config.toml
n_layer = 10
d_model = 128
n_head = 4
n_kv_head = 1
head_dim = 32
d_mlp = 512
vocab_size = 8192
activation = "gelu"
norm = "layernorm"
norm_place = "pre"
norm_eps = 1e-05
positions = "rope"
rope_base = 10000.0
rope_fraction = 1.0
qk_norm = false
attn_scale = 0.177
bias = "all"
tie_embeddings = true
parallel_block = true
init = "uniform"
init_std_qkv = 0.0413
init_std_o = 0.0
init_std_up = 0.0413
init_std_down = 0.0
optimizer = "soap_variant"
lr = 0.0074
beta1 = 0.95
beta2 = 0.95
weight_decay = 0.038
lr_head = 0.00863
warmup_steps = 200
schedule = "wsd"
decay_fraction = 0.569
decay_shape = "linear"
final_lr_fraction = 0.0
batch_tokens = 32768
seq_len = 1024
doc_mask = true
train_tokens = 133600000
steps = 4078
dataset = "wikipedia_en"
Each number is 128 + 24 x the weight over the matrix's rms, rounded and kept within 0 to 255. Layers, rows and columns count from 0.

# layer 7 attention key, 32x128, rms 0.161, rows 21-30, columns 0-63
[[136 135 130 134 136 103 122 133 123 133 119 117 108 148 152 133 103 115 121 128 134 129 130 118 134 155 139 142 123 128 129 129 124 141 115 114 124 114 145 118 130 125 141  97 129 119 128 107 116 120 111 105 156 128 137 124 122 112 125 129 112 125 135 135]
 [111 139 112 121 133 147 155 148 140 122 155 153  69 181 120 123 154 137 114 132 145 147 128 128 152 159 135 138 136 121 127 128 161 159 118 148 140 122 121 134 124 112 136 123 126 125 134 135 117 127 150 126 132 141 134 134 134 149 147 152 116 143 120 158]
 [145 140 139 118 135 130 112 143 135 106 126 132 124 140 134 116 129 112 115 140 124 149 142 115 146 133 136 119 139 126 118 132 131 145 135 175 127 135  98  99 118 165 125 117 142 133 145 136 124 130 158 132 110 132 112 118 137 115 107 139 118 115 120 149]
 [131  93 116 121 117 130  99  90  81 129 136 116 128  70 129 133  79 113 123 117 116 113 134 102 113 124  89 118 118 126 135 123 114 116 132 105  98 100 106 124 167 146 108 121 131 122 112 134 106 119 117 147 127 125 139 128 111 126 133 123  87  98 112 125]
 [144 161 141 138 147 133 146 146 134  86 106 124 109 169 134 100 143  91 112 138 121 165 107 114 148 126 154 116 152 109  79 118 137 129 120 170 152 156 116  66  86 144 130 107 132 119 143  86 127 103 145  99  87 126  87  92 123  97  97 131 132 133 100 154]
 [105  97 137  96 115  72 165 122 142 143 138 134  53 163 159 128 180 114  92 126 132 147 151 120 113  76 107  77 139 129 101  40  90 103 140 179 170 154 151 136 143 161 168  92  53 122 170 157  94 142 169 125 165 170 116 166 126 105 167 137 157 125 147  94]
 [165  96 145 114 160 143 120 126 130 147 113 113 139 143 195 169 198 138 129  78 167 128 116 119 115 118 165 133 147 140 111 101 149 196  85 100 133 125 131 104 127  69 147 127 119 199 234 117 108  97 171  93 152 155 122 178 116 186 130  58 141  61 128  99]
 [120  74 230  53  92  98 149 131 154 131 150  83 113 119 133 134 160 168 189 111 191 143 110 136 133 160 150 152 122 106 135 118  69 142 142 111 115 145 130  88  17 140 136 165 167 149  68 129 111 156 128 141 162 124 159  93 154  93 156 129 122  77 146  66]
 [105 134 158 183 176 216 164 126 105 120 106 179 122 198 148 133  71 162 144 116  86 159 164 117 130 132 150 140 101  84 150 127 102 202 160  91 150 158  86 110 116 122 121 169 165 111  84 103 153 110 123 155 121 161 127 187  73  75 139 144  66 120 158 128]
 [207 111 135  86 131 126 198 152  91  38 131 123  82 102 114 207  93 116 102 141 158 131 113  97 113 193 118  85 136  94  87 126 151 162  67 149  86 201 108  96 100 107 127  93 102 104  93 152 148  95 159  60 181 164 122 154 111 102 136 140 143 193  96 142]]
# layer 7 attention query, 128x128, rms 0.171, rows 22-31,54-63,86-95,118-126, columns 0-63
[[ 88 110 135 179 104 141 121 138 113 137 126 149 111 135 130 111 121 126 130 112 158 136 177 168 135  95  85 103 135 129 133 193 168  84 113 111 158 148 107  88 127 132 104 137 159 113 107 139 142 139 117 188 161 138 136 159 105 143 123 147  96 130 111 103]
 [130 144 148 131 149 130 149 118 125 118 126 148 156 159 129 136 121 101 112 109  85 157 137 126 117 142  94 119 123 145 132 133 130  94 145 143 107 176 117 155 125 110 136 119 112 108 135 110 135 126 148  77 121 132 141 121 156 135 138  86 130  82 127 127]
 [120 114 124 120 110 108 129 157 102 178 120 102 114 125 112 151  95 138 149 154 163 130 127 140 130 141 141 127 130 126 147 143  87 118 104 144 163 136 118 125 164 102 134 147 139 155 149 129  88 154 121 140 127 114  81 127 137 132 143 123  79 169  84 115]
 [132 130 103 111 150 127 136 140 123 130 134 102 125 105 119 101 111 145 123 133 153 116 117 148 130 124 138 119 116 115 101 112 115 155 113 133 137 118 141 119 148 127 125 132 133 157 119 125 130 118 128 133 127 148 129 114 115 127 123 154 101 130 119 123]
 [100 127 131 123 123 131 127 108 132 131 137 117 140 104 122 115 118 126 120 133 124 113 119 127 116 112 122 115 113 129 115 127 124 138  98 125 132 131 111 115 142 130 126 108 145 119 121 123 130 115 114 125 126 136 132 113 124 123 116 130 103 129 119 109]
 [146 126 110 133 128 137 136 124 129 124 128 128 123 124 123 119 145 133 114 132 134 126 106 132 132 118 126 144 129 126 128 129 122 116 156 151 113 119 145 142 121 124 122 123 136 136 127 130 131 117 140 126 116 133 124 126 124 114 115 120 117 106 124 131]
 [130 129 146 133 116 126 122 132 125 122 134 133 127 131 131 130 146 127 131 117 142 131 139 130 125 128 132 131 133 127 123 142 132 138 111 123 134 111 130 122 133 121 120 117 134 133 127 143 134 148 123 127 132 139 125 128 123 130 124 146 130 120 127 134]
 [137 132 126 129 115 133 114 136 125 131 113 122 125 129 128 128 122 127 129 122 126 133 128 124 127 125 118 134 142 129 117 132 132 123 136 121 117 118 122 127 113 116 137 123 130 135 125 129 131 121 125 127 146 120 143 131 119 118 116 141 131 129 132 128]
 [121 117 124 124 118 139 127 125 131 125 148 135 125 125 126 132 128 123 128 136 123 129 129 124 136 137 135 147 138 148 127 119 143 139 124 118 136 127 114 138 128 137 117 134 140 127 137 135 135 126 140 133 123 115 117 116 114 135 114 124 140 139 125 136]
 [124 118 134 134 129 109 133 130 128 129 118 136 132 125 133 132 139 132 133 143 122 128 131 129 129 144 116 115 136 137 114 111 124 134 126 112 142 132 135 141 121 112 116 137 122 135 119 135 130 138 123 125 137 119 143 119 140 142 150 144 139 124 122 136]
 [131 113 126 121 141 109 133 126 116 143 129 131 136 132 131 129 102 120 123 140 124 144 149 124 129 135 113 139 125 134 147 146 131 127 132 139 121 121 110 132 140 128 138 133 128 140 133 133 120 120 135 145 114 132 135 121 138 124 120 134 140 113 117 129]
 [127 104 138 110 135  92 139 142 134 163 139 135 118 107 121 136  92 101 122 130 139 115 148 137 124 153 125 146 115 137 157 122 112 129 114 125 132 116 124 117 145 118 111 166 122 118 138 126  88 128 131 135 109 153 124 117 161 127 127 124 122 115 131 133]
 [133 101 141  79  91 121  97 103  99 140 168 186 121 111 187 149  27 123 127 161 114 140 169 137 104 156 149  98 153 170 189 130  21 109 109 146 105  96 111  83 175 133 128 134  98 162 118 162 115 130 138 141 128 138 104 106 178 145 101 169  96  73  61 124]
 [120 164 128 164 138 150 143 126 139 109  97  93 138 155  81 113 207 135 130 104 132 129  76 119 152  97 110 141 111  84  70 127 211 137 144 121 148 169 137 167  98 122 123 130 151 106 134 112 162 129 121 104 128 109 140 152  75 107 143  92 160 180 178 127]
 [ 59  56  55 190 173 137 125 103 114  95 126  67 109 124 101 131 153  65 115 110 158  59  76 211  78 149  97 134  88 142  77 162 149  60 127  99 119 152  87 121 115 118 154  44 152 126 112  71 131 132 113 149 122 112 151 118 157 106 106 151 161 107 191 112]
 [ 87 141  75 170  96 124 136 177 173 119 129 115 130 115 134 125 132 155 120 194 135 135 148 109 101 120 105 115 122 153 114 116  99 140 151  84  78  91 130 136 124 111 118  84  75 132 173  78  90 140 203 148 147 146 140  19  71 140 182 173  69 144 132  83]
 [137 150 140  91 135  75  99 105 107 142 140 156 154 137 126 178 112 112  60 133 165 147  68 124 171 133 125 161 118 101  99 160 120  93 159 127 122 185 165  56 138 162 101 145 173 144 172 157 129 142 173 106  96  70 110 157 160 125 152 155 160 141 197 150]
 [137 116  94 186 153 131 130 131 157  79 164 163 152 118 165 137 162 137 144  79 132  75 111  92 206  97 124 117 165 118 132 150  78  75 185 137 136 189 160 109  97 115 126  94 117 105 118 177  78 134 150 156 225 128 240 156 116  82 109 150  94 130 123 111]
 [178 180 131 123  93  82  79  23  72 114 115 186 161 122  92 162 117 113 192  88 153 131  92  98 112 125 168 110  86 148 110  58 131 204 158 178  66 122 115 109  69 123  28 165  96 104 186  97 133 142 155 167 131 158  88 147 155 109 100 156 124 181 102  59]
 [ 83 186 106 107 137 102 149  25  88 115 169 118 127 148  98 130 127  73 136 127 180 112 161 143 135 129  54  85 121 165 122 118 128 101 215 128 149 150 167  98 150 116 112 155 113 184  64 131 125 117 156 127 108  67  98 109 165 108 118 151 146  98  75 129]
 [125 131 135 127 120 118 143 134 131 138 116 139 164 122 167 127 122 132 112 139 144 137 132 145 124 146 121 133 132 137 133 144 125 141 116 128 124 108 128 125 146 124 130 142 126 109 139 108 132 127  99 103 140 160 139 123 126 102 133 117 141  93 103 157]
 [114  77 115 134 119 103 117 103 128 166 131 132 124  92 126 129  84 104 100 120 112 150 155 143 136 146 118 127 111  87 124 128  77 104 150 147 121  86 136  95  94 131 142 129 120 122 106 117  92 103 150 114 117 103 141 140 160 141 125 123  90 146 139 110]
 [ 91  83 129 144  87 105 128  72  99 167 141 172 125  74 144 115  51 120  85 129  81 161 154 146 131 139 139 125 153  93 136 125  55  81 153 152  97  37 141  66  70 112 147 112 119 159  88 143 102  98 151 119 125  63 129 140 171 158 108 141  71 159 112 117]
 [114 148 102 170 170 105 122 199 177 128  79  65 135 145  83 115 185  75 125  88 139 116 106 100 153  79  80 198  59 105  75 138 230 168  96  90 143 208 105 136 135 164 107 126 147  61 140  55 109 125 100 100  89 193 144 130  79  41 131  55 166  87 169 146]
 [ 62  61  82 180 175 142 125 151 116 121 138 112 142 168  52 139 144  68 102 143 132 101  32 192  84 139  61 118  79 119  53 153 173  84 140 119 109 159  77 138 204 125 165  79 113 163 141  95 159 127 146 138 141 150 167 142 184  86 128 179 178 129 156  85]
 [ 87 136  72 185 115 136 122 167 181 146 141 108 131 102 176 116 144 124 103 188 122 149 147 108  96 123 103 144 126 140 110 133  58 124 174  94  67  80 103 127 116 106 130  59  50 111 170  85 112 179 206 173 124 118 135   0  66 121 190 144  58 136 120  91]
 [126 144 149  85 135  56  89 116 116 132 143 155 133 135 134 182 120  99  49 126 170 140  78 119 154 119 138 154 119 104  87 173 127 111 135 133 119 184 179  48 126 157 106 149 173 147 168 180 114 141 176  99  78  58 101 175 163 106 155 143 144 148 180 137]
 [117  97 106 169 156 136 145 143 151  86 160 146 156 129 162 121 145 130 148  79 133  71 109  92 200  91 138 112 162 124 139 142  92  88 173 141 135 177 143  91  91 109 105  87 129 100 100 192  82 117 137 153 201 117 222 153 102  64  89 127  95 139 114  95]
 [174 169 137 104  81  84  68  29  66 101 104 172 147 111  89 160 103 101 193  85 155 118  92  99 109 113 165 118  77 157  97  63 121 205 162 174  63 121 126 107  68 141  18 160  77  96 173  84 158 130 160 154 137 150  81 135 155 107 100 139 120 184  95  43]
 [ 70 175  98 111 129 118 149  36  86 111 156 122 127 138 120 123 129  67 147 114 187  99 157 137 124 140  49  99 114 156 114 121 126  87 220 113 148 160 139  90 125 121 105 154 103 158  65 131 116 111 145 125 107  80  92 120 154 102 117 131 138 101  87 146]
 [143 107 108 128 104 106 111 164 125  92 129 163 171 149 182 132 143 127 156  36 130 101 148 110  93 126  57  53  72  70  69 177 153 123 136 131  66 115 255 180 145  91 178 128 189  41 163  65 143  75 144 133 143 115 197 134 119 141 168 108 166  97  90 126]
 [131 126  97 144 120 137 115 122 146  76  90 143 101 142 111 137 164  97 120 142  71 105 117  50  93  89 121 113 130 133  85 102 147 143 140 139  98 107 136 126 107  96 150 129 144 109 106 116 146 133 149 113 130 143 172 119 123 145 101  92 121 123 103 138]
 [156 118 113  98 147 120 143 126  95 156 151 119 152 109 133 132  76 108 162  93 180  94 156 134 147 168 118 104  97 129 143 150 145 142 113 148 136 144 143  83 162 112 111 151 143 125 160  99 107 150 131 116 100 151 126 118 133 111 136  90 128 150 123 120]
 [147 138 134 141 143 113 149 114 130 142 133 111 122 128 122 122 130 138 110 106 123 149 133 120 116 141 116 146 135 137 134 122 130 130 123 144 140 150 128 126 123 107 120 115 142 120 139 117 142 105 116 114 121 140 153 132 124 136 149 136 119 145 124 110]
 [138 118 116 118 127 124 122 137 128 124 139 130 136 137 113 126 141 121 115 131 149 120 138 140 124 134 132 113 145 135 128 132 144 134 126 120 118 126 126 128 128 135 110 128 131  98 127 125 138 130 124 133 111 133 135 122 134 131 122 123 132 131 124 118]
 [130 139 127 121 118 142 114 127 139 122 124 110 106 128 136 129 138 115 124 135 121 121 108 115 120 114 138 137 131 120 141 131 117 112 133 125 114 115 149 131 122 117 134 119 145 119 130 119 147 122 118 128 133 131 130 126 118 129 143 121 148 135 134 126]
 [142 120 132 144 142 130 133 132 121 143 139 124 147 133 138 135 131 125 131 133 126 121 137 139 127 162 130 129 151 131 114 126 128 138 118 131 148 146 141 130 145 134 132 152 117 141 142 128 120 131 114 121 126 131 127 126 125 133 147 131 135 127 137 137]
 [124 127 121 123 135 120 125 122 117 110 124 128 101 111 131 117 126 143 126 127 129 123 114 100 126 111 136 118 115 133 142 119 140 120 121 136 118 125  97 113 128 123 124 104 133 135 101 134 121 132 134 139 106 128 137 129 127 111 108 152 116 128 125 117]
 [120 150 130 135 124 128 127 130 135 124 139 127 123 134 138 137 135 113 128 116 121 118 146 130 123 109 126 122 119 116 111 130 124 129 111 139 125 127 124 133 123 126 119 108 135 115 130 117 126 113 123 130 133 107 127 125 131 128 134 123 102 118 126 123]]